Weights of a small transformer language model: 9 layers.
Each number is 500 + 50 x the weight over its row's rms, rounded and kept within 0 to 999. Layers, rows and columns count from 0. Numbers have three digits each. The size before them is the row's rms in percent of the matrix's.

# layer 2 MLP up, 1024x256, rms 0.0871, rows 523-577, columns 128-255
102:608502398516495490485440604467507546439526433522476556428474518463574502482591459444488551511519490557478460511487525517519503486536450541588473470426511530477530506477504513564550499430508396549542487525463529425515426558522481425554467512520490517451505468557444512533371538383559555507502578446510480499516567523586490496372571595475492553573572518416460544493606587489461531531506
099:495499431524534552531551598526554538540474463489556473545486423519447525477489515513531491445467432599569416592498435584444539469488498496516422547521564491519463516482471562480476546414521574543561546542518481497443539544442484446551450441525414562536497482487460465505496557525506528502464510449414479542502594479427498506389568482465494555544563467523620481535443490481473540560523
096:417505502521418526526506586434545512488484591469499457538494572507458585469441512447535505501533517541436501504486500549577553575453514528577479497524518569446531516411447561436428467437498460521561581527592488520501452478404549509576470564505532524434603592441549533606547480497548374393488398524594450521514592509586564568468566467538476543353437424423524457546528438493524417446461
093:534546461578547437518539538455510462495523568534540530598431504482507540425497534579555532550534543427475503511553526477435480419619451467489467469550517379455509515609473537517528524536453601498494584556466384456473478423512516554556524587479486498568515488456406469505485534454462520563524421367490492457394494494455400519531487448499519426439482496443545548481587436463480484425601
098:591483547585501494502488540567526463510556436554408507468581464382426514596475532540542460589480526537561473505384386529491517433385467472517486514421472503489521478434459459549505509478468431527491458496527443502589531601396579402524513513453445513552472466467564430438459524480555459467528497494553454554638491409426579549432486415517534501446580517433533465495528539478520537550487
104:487560493575512477531498457474453505501460552509425521519459521482470538460480396445461516566487478592506526660543483387504449504560516555556476563517514544517485562481424483439560523507502486488499457482604483549483488516552508468474527568427507585511467481497534541347494486634476508573421513482509416506575484405514490550520532499515516478513469509573542537556468567575497475482408
098:492521463488540507445522425587609536529583575471502488458452422566575463427481546428492514460486534604442558536476444526588442503543479474533531581459554395554535471525486493514587478510498424529512613433508481543490388580562431489512449438533565534461438467509531519434473388497473513584484500573456477487459489519524525486475518538508513506537379377448593477428457482455528467514439
101:466553538484580417444522490483580540531521501609524482528591450528387457447475558512569515498496519609545507638555548486454506446494527505491577559602462473504490488495456496524601571493528512536499532539508425505481571430552492499486456543429428467530466422498407499509482609511419489484530436517515456358485495389519451552588568482479504456540485555537542422449606574501580507467501
101:495523532478467526489511450486526437521474477387498557461472494501546490510469440442519543526479432433527447368421553527465467528525549462542553484594482480437517500549486433557525462533523468549452469600476515529513449460450580466529509527498485455434401542611578530511610507519549519505549541440565455552478519596580514523565522507399460487499480497454495515515425446464583481504569
103:499555515415584514448486559535507593474526430579522524604511450433564495604545527442456578522494488524491543469507406512469454449497503531523478459488556509608563531521534491524485505472503459547546526486476575443566456425572426484496495489556460555463416536482470475519480525501436552543508450518443539491474532393540521620466471422468524567533543564624455527462475430489522505553388
103:484527416512601494611575509424421510503508444514563491534476527486524406499495557557484506447546520454513444540453550489514434490506601547484418526443532475502549534541536420624586535539538549380496445507508491437512429463556542505562509412450535536509416497519469419428554490523423557551521558495456536465454552509548430521557402494570529484489423461458496501539442488466443541524476
094:516541563466531500571541460373487454547430460527581476570451419455496459562460488545501621580373505525571403522502486589503620451514388460486430435451486447504516510411590469394509453474537521568559512520473483583599396444477545454521457464457481500470482541485503447521475460489460648491587517510486515553525510464575472466495567435531415502418507430534544507500495522467450561598460
101:555473531578484529523440421488453539455429537418514539519576432479535579568520555432488483502394421481492481478443527481445535493443517518532462491480508534475572640579404433509527412553617520488458423405533540510560557461542497499489500551526494543436514521557531509448486354528495459459430499515578503606460563529505523483477509535485523547415514548469516534510423455469455488468427
091:492553509401505436545534552518644470561574457500484530431479512487506418423477494538522477546467479503485468449557488470542619491474532494506465454545518565608503571549524382468486534458490479474562422526595525597489617497421479448514564583525454464563526555508551522534556446501468470465491449478505479513473402461504598516513555455580448452549513441546516580503474538476440504628506
101:555489529462518494545474563528506505468426488500423504543568455509459458450583542419459443422599450476558450480486586526593553551495530432534522536469458531604562457596497569531568488489557556486509573539476454598544445475480563480597473502497576435446520488414501625495600451583509478441433475456552463526563577431528475596516445466456502558425503558569412494458470498503514445467533
095:479458495546514501540456503586475481518495538475504428584565522472418503581489569475506524445482485425609525570522611429500458490433526495591517527571536491586526496552446596523546540468522434601653535460537444489450516571483488544482461545579482410535530529559508541518498532510520478530553555484509562533460533538422468491464406473488492474443445399459504516573537518478564471532441
104:568606500488529513467445440536576508511399575468600516466440530545554463463510465420492487450468471580550456504539583444483533485578517523544484511454501499486536479498440522402445477439473464459466466461490506596550523451478428491417459555433535396506456636588361515511495517463507556547543569387488484465483540580527531547500546493578507519509509475547539510383535510513510529514564
104:602533372499445546501448487521531528524486401589479564609435567523562467518500542477584520473531444550479465559547516517495521477556462445522457506459590498582482513576531536622492449530538546472480521468508408403475587538505518506565559467542562528589527542538526518382490551530519531549429400438457483534487507518527439449499533486531534522533496482436497519487549603379509459515512
102:510417428524527384435481445454479532503472434454529529551577464442531507567486595418540519441493574392481539473484480521564543398485542452538522541552393405569485525538462465606530542483509540486482538480607535529557514491512459458494515526493468610477441471464481486462502490487507469574367561541548425458442545500508521487453559455528464560443538510524531468421463447439469567431526
099:458571539511509582497534536505508522534499496523597453545467419443563520526604576550520443470495514545498507486484524615568448457498469518515607477546465554436511621540483471542624492400517503483483486484413516439498352600468507484532577478565548425457541562511468523521548516526546450429530508436362510478429452540535490536531518601478478554581525456600512507465504491391489494599609
095:595477512466474511506507559573523509528478461481556523560453519500489535545520487501429444487461614479546448446511540496481498478435444539463487467427455493531498583486489498468539462346545454538469518468470510535566532536547516550466544535527551442442572449479459413522496553596486521515498494478417531490381559378473497412517499519458499452561415476466453488536586376555502559490417
107:495576508427586476565516487541426560433424369496498458499509476508490462531451429493437479541537513537403529572559484478622505450529521509572495416506454503523496543423530481449424462416552453528479567570444502421521409504555527499511497542536522491449631505474503532469477458505563503420499526538520549508531535592536462476467505540456505504467548429565464443533465558389468507483483
092:457503465500532382519512539415570466528614537506454568540542618399400449510565524436493433514406424547457556557433548493478507532449511534470412549460508415618479470509521489568475445500512543483523515470465549558452529454513544494510451375536459509423422495551569550416518437472609474591441438475480495563502454449563488440450444580469501530562505474461554506355636439433506453541577
098:542551519504528563508518466454582508486534358576452505535496530523503506534472558507440478563498559515587467482481513467577515509564513428487524557435510485543608536501526510498583409487469588475473524520591445477464510460498434495492533493477582604474548527501480495495414571516374535404499548594475497524447460479486545475506552445435514463466471419527493559548413505495351487525545
101:473589414552461494601413445504512500467574453435484518570540521573540472461455522424532586454488519477438442416500491526411539551562566573550538518562533494499525532464503535478518531463398508533454566470453511465471508438515549509458434473478467547502463583489527511537439549522486465480460547557532515493560493563522524480593455476477522543551455423483545521468501500511489503547462
104:465429500475569489526441516571489556505528468561516512495526477496502487547571475494458468428476468504446478488532522649554482537505562437559599556545529501592501441435404513439495509434468420560551498491580519545505500541524542501509451500448566469545466510468500497475524465516513525491427496574528467494448560503461517509503556575504547529426556512589463486516459438605374581417340
105:573499429401499471494433473582616511362537417512440402469459547444528450565512471480537523495552568480455494516453559522480524576533512514491370527475413484470535487526423533453558582525494479406526520504573542530546423490548504506561495626531531460592531510475554552479499484352524462514417513524545504543589505480548528493531562450434495570539592506513518414547407429487586637491606
106:513469520560481517509516561518421547526424469517517423473443524488450473490400477479508443541511486429472452537531489571557530483416488486561404380565524540571579464506431502476448473540524537527488540457430431518562489506473482599480547472457462516436514625599506484458595551509448567591494503421550526406503469581393508541573563432432439453509518479535511453540487543493459487572541
101:535504459588546556548477531495491489467500493663504495506452426511419555540495535413483418535511401464498515565537530468513539406497453514536468566563501465475496510524541481487496521454565591464488523550472540468499485401580516467500561520438573496630443482513429603500438535474549512555470529457444491479489569396479535469511439467525551523605483512438538473485576443453442530546500
096:530464424585481534546444508517525454492547453538603534468562581434507563485491565459450498436537516449450502492473508539493585489576511497518461503497534400523480529549568570474512485524482407490515487522488533432409575493526572583452458533566482509565477513497556504545582496491511536393522425521425446452502548577563498448455460514422440530456472417506541462480442448593552476530518
106:448532590451505442454461421581482501433502571510424452517527507438484595451475525535618465431530400553467517515414514465519502567532451517428531472576538487539490485496527512450552558532481538538504553578573478442520508462532461428484569520443528495544453515533442543527399568450497543428506441541409524469467598470566522524455571390532435474520442478417545511521437578611537429566451
107:555569493441451565519493459554462538491547483564486535545490405453568441478470490468433488480522517464534419469475468575506508545523461585488607523485520459540528475431411514382478514558482539463572494501506586452499517447504519513528412404443502549569515400558481577447504486605498458547568506450560484488465565489522637514521574466487578505575503481354459508498470574569457557461500
105:519557632498503565517557468619497461439444493612527527408540506483548405545493494544510511508516504526527617505504502565469444553521388489542463438409556520464435478532480469482467523467602432506539487487490520443504449429493542468538526578457518516438445480492491577534546522413485496561428529551500531509426466484415503562535491462575478552427476445472505486468483523472539497477392
097:506506541518431503571401437433503547448547408492421515497510489454557520510513376538456487507477372505526528491501602415437477467476520531533475431542528454438468501482457574551501553520519411536482437512508591526478453509555550518537584474531437389547440517544493499464624558538575517440570531567492521484541482454472545501444555509438451478595583451466475566442503424465536474563537
105:488478537459380513509498469601526473604474427473473504454568593412463473509461496503542597524560523427525514471510484466554574550506508574482432432546512494550524522545518480516360528479456517447520570564452544502519514525373510468567559432522486479458507430525492469502491539496571520467405527476419445529490494466573556490491456466556473505460444508521389449521509474492596607506489
090:447588586527454543463514452523466477390514471595519513478551500489396502500583552570506520458472496578509494499616505426486574505525470513555452448561571469403521476472435515508512483389427517502502478520508399538414542458450483518471516486571478552452476436436507434467488460594454507538481490550542591530509517424466475550474471600464474484449535479483450430504476550460515569448473
100:532429515381465496514514462495486415523542491435583546481456465488425504455561485442498523556382438527394458608608569482460518524551536511494453454384531471553480479562503540472465487472466491430573513396501497557538576461467510451486480565556472508494476506487409573511404485509579544482532595476467455481479538494561550510447570490393582461425543514501539481525534470476502483439573
078:461470482591507458630572519549387538465498486534482564480416497486469466523414468414547574426478499502517406465501575537495489512548451504527519529444412431551489522555521411512524398598496499562444377561404412535446639528529551615494559551476411457494431515500551493516484644576527537532521514512397461538414611522479512472454570447488466419522571483418450475513567532451537482571557
095:483475488537551500557498504478426466634538478508539587445532487547553487550505423485531381454494430537505611516471459504536479414532393494456534542420459495488461470496518406571504507539522559517580463488435445523497468504466472481564532439615570408565567543499454498576539432592464467453485602493431570542542473434529529578510535497492477544491526486456409527494451463428483546491493
104:493425442554561623549439418519569460510614442463483459529566554473508572514545465500573524483490508499533464482494514475512515481485541458427550517446435529497495594532494567484503522508440432498440511530499511494533466442496511538575623474569544498534582535565459512504463450482543446457492581526533450548522435453670449441456640450436537472577527555433510503548478533523529478417569
100:545465485562479441494507508609490460515515525487588481520548526395489441533575407495471513513508456457488418549491462498519549490512498413444478501506445538443539586499488530500475449454445543514429506542402599549484488558516536468567469545496482378512383453583506453484587450606598444554470500486510475561450511504553539568484563480565523500518434526451575472480481468517446456427525
098:526427525520510443452519553471558537529398461389457503495449495471487541528524491418578548521491407403540515574465503542523540515584503478565485535485517451482515539432460502430435490426498443570511542488607545572468552646494518455499503500561514520460551492569563513506484632527509516511399544450443582441484479491552485530534586557485484513438633521481534514515517487468472453449520
099:577476482443467514585508453505475469463490464523496524588432523442434554461511523508443550527457510528503468495555549552487491474582561485432435532558539463470571452565451488483423495388468493476442495472488474536497568536529501493507584458543471452525482465588485514437572558452487420490536439446484420645546617469458420592509461491482497532492536392477516454465614597496473453528535
100:498580468505506462474467525412546429558602513444540531567530500519580522461514453573520492581488442541501478493457495532484487514420580452485429597460475502547521454422498567537356539523477543465462528575541455461509599458506580326517547472437450553563576489502502516467421609541575646380468543537502468526535538588491556494477442484412533485519505563462494487504522441435495438473414
098:419504561483477496533490486550477557504510433509450475545417523534536536471536561639545448512455529512368440434474452517591548512578412524503519540502490588542569435483567511515463523526502620552522537507472441524445492508642482421429475506538536474550475601542410489454556521525471399548579465458537548414636553533384518504453504477510528610512525511481411468515470537507542427517460
097:444511565440422528445477471485484526474507544374502436431605510478517507492464535492526595524577484553560513516494518582502468562426491572465487448462582540508502528552489483532503600593542507545592435504533505465516531436456493541374426559501583427556490492470499410524469464512479582504534518492523589480545502572450591428502466429473443480548454494586530473529409480509501481459508
105:507486595512505589523500513511496374429480435537551498469496470405519531599497420444498494471499564455393567486526477581531469512513426471555409427496555502516465497520559467448430443546486544482487538519477504516592474533508547633523430469504489549447473548495459494500587500485533505489441561382454553518553552519533461378467456435469514558533559466545512597462466571380561516445620
105:475548503538500543474539628554485558531434506508486409539516453411460435459527463566436484541483533457536452465540417567581496498590439432446418538465462604542442474391585535532535447470576516562527599468462523505526464378522591512534553492467553448543573527628483543556575441553537489498551528429429414564522515518483546441574459476442429451501516468465440492553486460550450438541463
099:441521585571476427477528484455453473511479535534516475542477458561440462522542507545510404470480518651536557583399548458539459558564455490453448521506486456457471509591499468504524527622475543527463425505373472511385563518484524568578515453459469375471569578513447443452573666511427512629586469436523479465455485527421457475495485490490558497558553457491561489471570434538476519437475
097:433465496494547442571491470488527474432466518565504488469495441471525466524477435516598521544544448495540492488501562453535494548493521488475497507463482651496443545476491574480605586523550511513570466550487536442448522532539501515485489485454497521498473517452480547488419460394490499533509520491404511468492482499442456433454411530470438583587501599438499468508483464487523513634525
103:572594481548522546510439588620524489524564537504538423538447448433478420465521518402464407462545563410420563443580449479513565551459495472447475482461519445469620487467423489465480508498486555398456464548460526488488524522485504526551408529487517487492445535468570472427461412486427435533462470492504473573485589565455539566534395568491522471495581450614574473509582523525550553510501
102:481444492633501499428515566557438592423490495476538453512447512508513481479557464505525574493467542452588449530547471462502443465523548495501480514552524545522506409463381515470497486452508453533569579483453558465557535451548454517507533427592526441428547522474490473471470525508395456463614506561487458491588550460445580505412515472420513499523519492570505455513485524490399395504494
093:440448533465575407519488553536415450418471472483572506542482465599445428534523493493570473554400608479587555576580558494542446487504484484540516441508480452525526496566543519478526595471587479489462449470503494384448460517521600527528575510441537523459579545458396593546553538571503571474507555426434578514484582514457552555441463492521494398489457423510501449556555452392557517362533
108:509493607594582519522454487514552497466459488487555445488580562551408534577445609519523605523502522451474554496461587490568512514528505499541383418541526565486488513528480510449458471466519579520488391559440534466575525552556525453512586516577579548530509453424601454536533510489585583604500529496509564522539520528424460465439529480460524448411572488487454565490503518594541474610436
100:455444448386607505549448501514513535504596494486536433524454449478550557540512460513564522524493421536572565525489508439597466474463444504538465554540435445508555522594416501540468494453505487444538523454500451466486488476509502492467503466542598464533467530449460480498472538476550484456517503486536529608540519526402498489522499468505464530557535522524535451479520513470534521529549
# layer 2 MLP down (transposed), 1024x256, rms 0.0195, rows 523-576, columns 128-255
102:440465504528432583511462545464458446595551448500467512441562522528524578451433557575520491443438573564584516456538470555516500498486520495472576505491531535567440462462477459444539566512434499493525462516417544410537456501524520523501470634323527514432523627461488549495529459398409449570445566460456497442539450427469462406515477543509491544532524515567359516497381450480560494500546
096:486481500558434559451567503499497387507618499460529482469459511489525568511474509433499466536449506435494549563539550421505466537540494510468541400520410525535529547574555520522470488512449410551453580521489399534445405550567550572428464579496630553564418557485566534487504465448421472451526467527513466483539457444562445534463458484483500458525527523544450580467418478494543474526449
098:513485416460542507489558509475501412407522552498423557560519486502567546522463472456508509517466408500552444535532529578489431487569469547468471594487584501459375465497541474528515497513524530455562464492493506473514507509530507426419488462479520579510490506551555460486607496438526482466499484596506493594439522510537536522482487477487555454515516471430596602589452511472436560505520
095:519478489540489492481447493508481598551488539540461434423498503464566530591493445638443546509577493528430507499402605591467447536492550493513419527502542579494478456506558394527533513516490465582561437581560498529521430511474403492422527475475510459436506532526541615420408514582549477515496487529476500457524502493499514487501440568517447531527514617532540386533454482555504427459466
092:447526419455493590546467405463488512482543538511497472481421545532507525463416471544474437410402549529459552456552451481598528633468510564441527524451540506451482516558523512446464591547538504457524477495457505528518494534591480535456418478514589451439501505514588511599407516537548544465570493439426476420503453566538469582517614498428529505529544450504561600542505527427556526555486
102:442397503529405541464467530516525513453608472518548485570616547512391551467451483560521538571489520436535537421494492471468424480519516445399591469528567463492460350506540506435496458509594581410558596547439474463462585461449524599527441507493485440522464490470520523550482575477592534461503535558463538486460512615420484512482505508448502428474521479449487511501519639448445568563517
102:514451545537524560542573565489422432508542499403418519533624531425451535541487477449514508520539543533535392434598473463500448504525522450532577360441462489484499547450460505411462500446530471525530472493429455471481527530519467568565455520431451459510467548491515368646550499517519433466596570540448498504497465505520420463512461462555468491374500521541501583590449508503436513515573
104:440535508491578508531553534508457603510481544562490544542514454424586521463421597521449532514534534435464528464510492406527529513451467477517486399474503461456545492490549563514463554495526448549539615520519482525459382516404524568518564511540511414447435560492504526538506464482498539528492530509521466440486433572430530409450547412526555527507438423488497428541483487493530568518453
102:477512457464455556503545511491507440520450470420531483466531588445471514520464516511579553416586525503485461452535520525583426569499539381464518572600471447535482500433527451521493433483429500570467529564457457454599469480481508551557450467525427492498466551542565458480558503479481521470568448498531467508496500462550544493504547486442556446522466562437485547491478491531598518415636
098:619646515335538598493570484540503515555596517512537465466565473469564533514566430524511484479468490523501513600512529541619559456488527430421513462464556509553501433494529511523476462543427474458391556561478474496451485518504542536518579479545506481536563459482525528458529475445403457587440457525500483462483555490513370556537488562466572489469492545511514555481500556458475474468569
101:472525480520535482446456550441466487555444431429520459564504551553485468466541627488508524475501500510484516555503564570503463498499471519511513513490555469435567537467486580489573514439521521634491491547614471548403501529493556455498469455381512576426500555438545454413422513489450515528449547525509479490549493487459558510531500614396445523401446529556439543525496569519448473535563
093:479588504512505421529511535591495501490571420442404524525551493463527447505430445476476515473550509408542491414401530477508498478489486384414449512475475503429490469517435502533474473513604516417442546571500518486536444479509533502378412547520582585485455441456544601597406401434396535504431541454502540483580527470483545468576468549484420486611393464485433535498532499448553473543602
098:595531532506513545454490432538493512476528556532463438598537565527456482412530481435545547497586496571466349606542512537533447507531532519415564549573475529491418471548541512476451438603445537470464538441500525521479490451540430464423508536494401577535499505420460471474481522431548491432466501561401468527542490459528422378518555519467518547496427503513427492489535453485536604587475
089:450539467517472495469497443550523523556476329375458492527432532488501409470508462467478426419571543461477508536461537516423453431484523484514601466598454486594518541531575495493583501505463520504602553581491483435516489563599487532542525444568467492518473446412520470420500551513437536559517615443551453469533477539534438537496540484342522549486515515433487493522489547531473471539441
103:577468522472548493482554504519514437455402463460475452402495572556552505507466575491413493593428498432516459472484542538610510593459451505594547511589530489518511534444502488501460497460467467520523505423492429499452538556542565500430503419548463495482513480441527467529511510486525512362467547483499544594436397452467502384529480540590512489540520567590494527503467378436477575421532
100:508512497498559493512459602490473408535566469498438499460516382504504512516479466417567517453470582471480528567547537413498471485578568580437503406405458433498498574579472432518474457480486548395448508525501549521457585592469524438484508522546523473548461484474612467503623518511459430505485453445561522428557465471518531431455472561455612494532564462447495521479508478517498532411591
105:494449493478489516512498528524471542569480525454517464412441558474443396409471492540468424477490508484427501445475613615461499489619586522515484532472445525566480377451537447548512459502470545582536513486529534527538546470527545473483498504501498567448463396633535470537565430453492558504503497470480514465425492599566460596441504471447570494473519531558561457539574513606498497521511
100:451411442525572516602455455445439518518542595390473438539513431532486572544434528479484536521462454514472512410498563435531429479434531426475513446557451504492548566532489478483460469457519500576482446418571595582514578541539520497449541502549523466487528492447603546527585513544491420530496452525539494467508467432447577518466427506495482463553444480465479533554496492421457567570560
104:464575463409497551602491426578501567560500477419496498505456512572549447522557416543426563540529482523469505482549456591473449520553499597447468479558479555517545457498485552459520405476425568519469517540428452421411535450474550524528513537567457488510523462556546491583485466519503524481571515490475505511517572594571523443571440450546510475508497435534542542517452422593580510529468
097:611507535431557390526519506533529442478413435445406505445543524513549537532386555509537510487500494477627467540476552382442526548566453504472491464570579472557549480483563505582500461484515501472491567471517444507510468381489514578541555525556501574467547481579501520465422526430495572445522558479516596478538516543534486525481430463475494463590462509475471550548430442510499531510526
095:492403545522504515470530478475444509542523466509469402598500450387471504500521459511555515493474423490388444420556520559565534507492486514477579602508577495497547473477477492581507471495511498489484543445556497554513505495407458462486451514579447455598517543517392432532600535485526523435549492486547520508561460524554543498564404457550558529464504391461527552537323583513561489471535
104:504477487444509514433474358536514514551486555469488492506594503472438437474435562478549420528507531625526424449518543526535631495455468476563536575494498456561497436442443557510449510447474515528496463468430428474557542494460473533464486439521483507472504567520533527560395485493475507500451514519454593411577482524592501553454496496626422531511475436632498396501455454477507494529543
089:538439624446466545408472463481499544493492486474498489404537402542501422479461388501492549529556518493519434505503473547449510539569536474583549519538466526476473446529523546425549507418516616517480580473502459432459370471514555479522494539451510525508552456505489484527490491564443501460508395437571538514500558582518536480409479472495441434451525468538528492511501517570492480476508
103:539475517481451463536507470536455513516492535481513441468617474494534562549522487493533606495622578489497548445566541525406450420514447472505503497501491547530549423497468488565619377494566435567395524525427500489502490546500580567442515465523516577472437496468463521542510460474533541568548508441476567483401420527457461488541485531532565423537471479504441432638536465494565547426479
092:433490550551510557516517512495505522466466463513471481464498548551446451462510441564557634508351456497562462450437428477515533439518568480477533510507476485528418576623498496504480502543447499427537549496441649563475537508451476532431553398416523511472452461368449632513432607482523466520477485628529513456507474489626453459502597576406524515469444512620546513523472528479459552512506
101:469491525441485472544541522548411511481512576451523494493483477490483615478530475480516472550535395439546606517512469522478502483456548511557526424386441392519583529547534420464542570528566466454529526452522478420518404538493579529451513514575507502407569519460518420474461546591508488456513465526550464529502531486478460555508526574563320436614459477434567557538521527441476479467566
103:467586538544548415474365470465494538458523559461460528520426575524515493488503556601518394406478495471451513377520491522558468510523514446532547478472491454428594557380460438560465491506533462473438503535546394373471568372508506550553539432484493467541527505503488531528459628442481575476518481536556562541364511525334530544420499522509513446561560495487497485485514476592444531526533
095:402559565418466512536507545504498561491519532515527468539535497449570516539528472505405582477474433539513602577540560432454472408520564511539546510554482508494485521420614507505585516514455471485466509467471447501493496521475474433528521478517531484507449582508470490481576529551465542425521441503466529555464486521575455411514541529455527516453567503421505529443458471488456436540486
100:469464463508502525513615536460476542426529393490459564438555555576488517470486536556530475571559523532398483535472498503485533536396484513441559490556483516497451502483558501559461490465489517567514481401499381522513495561620519463474459523532528510506393443460487520455586496536612558497436523596496474482506554542443530405552483425549626416431541477525514496556453532495508551453589
104:490521585480538434443560506615431455432457600421531520527525451481517498474497501585425476530547500415502463518459626466476498483541516442464605532534522529513537517566524476483469614493416491445439554469515628495532538534467438458483533486524537542512582441439529499521468450548487531567442551457508482483488472451466399489453534504496496438440399578498568468590445572496513476456477
110:432536549448542543483581527498533409601473498517472494490617519436458511471523471510522482519448608535429553512486447518456535391498406552510537453510539583549561513548477430508524441494497493468504568537577462511585651472540459491509395455492531538497520542473580436496455484513444575510403539515530595490443544541487538503603533524474493510572492459469479602513407558540527483487561
091:542501473560521507529489436586483462520580505509551417450472557639418426446506562554498546562622541436513584457544485450531460549587417476560425531562576509516543457508496494517518487548591546565465461579542464545526366513525458490460578507451512509431494555529463486479426530531604464475432488466511500494540357535488480495481558535450464449396553517586420418467494517572478447403550
103:530503434448468440581493396367510569528532412580414544469474515454520534480419567508451513458578460593496459466548590477558501540542520526458513462454573525398516511464546400482458536462551579594464456467512420498534514561489499531556543432533530451519458540518408513529508488476570524472437436423433501488485481548556503452555509402470526608460504468516432519528530548475508510498503
094:465504528459518499375624485479527430591498562525492482501426509520493441529523499432445598508451533433391509597448486552491485497480471510496498558481480521490544495557411534522554629453530511454495511485480427466513538434535481547458425527524507511549567505492480490463424537528483516541394521551368488483529464489502423469533516472507585460509557548537516525435475490653501529564497
102:431471554471480511555615508584485479545515427541542490555528613562504540574421545557476643527562523437494469370466535493530447495489423506418537530584456459501497463561449529548500538417495525443572453549527432520513523473547529467538441508448560631466471515486456448540493542449445463580507507465473507555564545562482487457531467592508391548495477447531439548487457446502594451454461
098:487496481408452479422568607549473490516473507474475504475569426606542505504403573544510435573513519586391519496453467530506511543531454544544468559494527527492517491515474545413478532472498560528606438565386496525472470569526625503490516486521544508437480508446504484525572440427495488493461552496585503484459438482523446540513562495406532507529452506497562495522445495399543456522512
092:507555459481569530551499541523523531556537520596401340551506586575562394478564489471471504475567519466455488449425469490457471437588544530508489483460481414487518518513542474553476450472481580478537490598563599598554492413527560460472502446477546457423536474502450563534468505441543565463425508538437444479566550592396525457456409454558544488600527482469492523428495461580468521480502
096:526545487484450559353559485534587506559435560466465454524590461577511486492463449566476452437563474581541548500433541553447535448477527418473462534511520506451477502550529498526524556443469516461570514459591524584612506507459476419423481447505553536427575400462518421439553494487534476521490443571510464544510354475526563486528543467517457478540437488542467502600415494449410466489458
103:520515499432487527503516501507562535443489533443461481568477508464523485540514523526530530488619513399548484546495495465449459525435480463518395475485562387542485510548459644507539499438572475530491469510488482485553564523507495514517536523411513649507560456468612502589501502468454501531512443430518533461459511490466460566563522444520521459612467415421433484511456484524523525462585
099:474514603522423467532469551539398586548334496567466449439504575463496507563584466559495519478514419472477532486512634534531512515524434478542493470579529462414541425443435471503466512418564430520560504522527410397472480534508476492503506601522412507519519484488539521506573562464515576493493498489518566463575586493471584507506532499489490541442456423536438503505458414505540505552514
105:644486448564495428512494428447460480580487501544570498512525463436477544471502489549575456491476428530534568486511528447577481525481453490504484491480460529432499560500574484488497406571453568451516538576493514518500482570520533406519473459583537553521475506530454514412515471443522433533438426514476464571534545481455468474551519633538467523450432526512514435496492446493499456520535
104:549559430490538489532539472549502576429441487517505502638512459515507487487609546485570483439531499384423470533395519615405514485576534488489498442532568497534531524408539526509545538473474477476461474466480511558555535551501546516551499523581618526519557475559585501573506535487385432530532515434509552458439499477552458511605521464368466546531441532500544495528474563525470516535533
097:465595511551561550398502476469507488519530535484586499466482550517567511519488556463533504450514433430577577518455539459524445424527455503480506479498509526491520648467467577517497497535466543595556524448536455432477477501459496492461432543472484466449507617402521493550572471502525565534507487462501583487418432452487565447500506489499580422590497539528485539624461499529503562512411
102:494434474522509578501576590457526467485548440551491534525471505525434456453531546489509419426511605562482436523445475440586446548510549482494546530412492457571450466509552450540402583512472542505524418512480518460575533437489424529449487525366430554470521470533558434461571543410500524466518394479458483529506528520486448560531417512485474517460519542553473532435451566505469553492509
102:482471577535523590455534501500426556524452475498536495571518559561510601565550477558441462580443565521439461463601551537377518484506448513516481546442521521462473462486586474449507545483511438517541432490580440535665476494532594570516474532503507467539461468477502472540576528529449463450481458480513523580438505497545521469508557493430495549429519427426490435561397523495498363503546
102:615624535422503381527509577529479443471538518508499556373412407443471404438545498434379534461544531483525511473531527473458592449444516551634530445449479453477562488564514450519541466533456529591467522539536422487393450468435451448564440546490502490489520579487592471515506513556499466466468506506571491527486494483513478453512500519502431546506611469545477604563605581558548480546425
104:572517513510668468485408502478494476590448499620496494416454523580478505493444475486507513469539484505489427530412489482510472523513520510497504528500533513575535547452515537556482482475512577465501440479504463510441570492499535554543528422530538458463494418391454516536499495487513481549451476547482451608521486572512475423523469578470429517462618510547482392568501517575441452412398
099:447378479454514447416527581518498551544419536558527501574479503510473532595531402487409530425525607507451518420444463530445521484469491509542465444548567500502424534445588527528463493502539535425511500533477507427534512528570554534512540397517537476479524505454440509509481503459540455467494534526425505548535475450406578471483445496475567444504497496557484523417490532570393485624515
095:549513458481542547511499500434515496431581442415530626566552494461500454490548485479534454512491366474489486488526474538414589514539465522503566443526477514413541537432559548404478405472480440521599496439423523448461591492514511414441578474507633538420508483508485480520481473481482483496466495521527588549437490514564572486455488490464480533509510474488478486453555444451469506549455
110:562560546540558512454510501473414525546501479542493517464465518474465475544516430464471453518364546513576503492506550473499479519548537542534496528460599469433525404453463558518539522473395540559471464572384497493605533469483468449396464520540544558517468583498532477552527554547529505513517416512505582596481429542534573488540481529520439469455514513525462436424538455566399497443399
104:545530554446501505402552457454470495521498519426474508367557445511464572518446485531451557467546499504445570498471471529487461503508428428576507479524631530469463469445523538433523462453535457540445441505531506454535521466566467477524471434466490514390554499482553572450527539462519572549585449559481629481508503400511508430441550440547531546529468523409456434551507585538369540454545
102:425524609498452526479510465621503424587525487407578432467449499485468529576419448479513353456585563504529514526474486517574456464451548561508451543439441533430461577493502544459526605451572540496535461532438584485518487452452498463512498551458526490548445535514475599597553565508390499468528520448506460485454422463467499568402558572390495444490522548501481535515555510556651533483448
098:482544444481543550460507407481497494438526513523455398569442519469502455456476466536505511481496517494427511443499505532512509566405488477489523520501573475406413517503544500477538391441504474528602465484579557542515488566576524502563394496515538543461480514518647553446537433513490440425506375489472544502511567588568588443503435422477476417477427511616562396383503467572489411535470
102:520447401561531507463514510427537430517523455533499499429615478528479530573502519526480522558501574556490522469551555488523496526599501587518511404496500485463550536436491578413480504406446482457463539489481433469572437493490518522510543495520439552470473500558507526491626435490456541498404514550472599418468464477435491498549575484559541473507600427524441485444538482458546523556514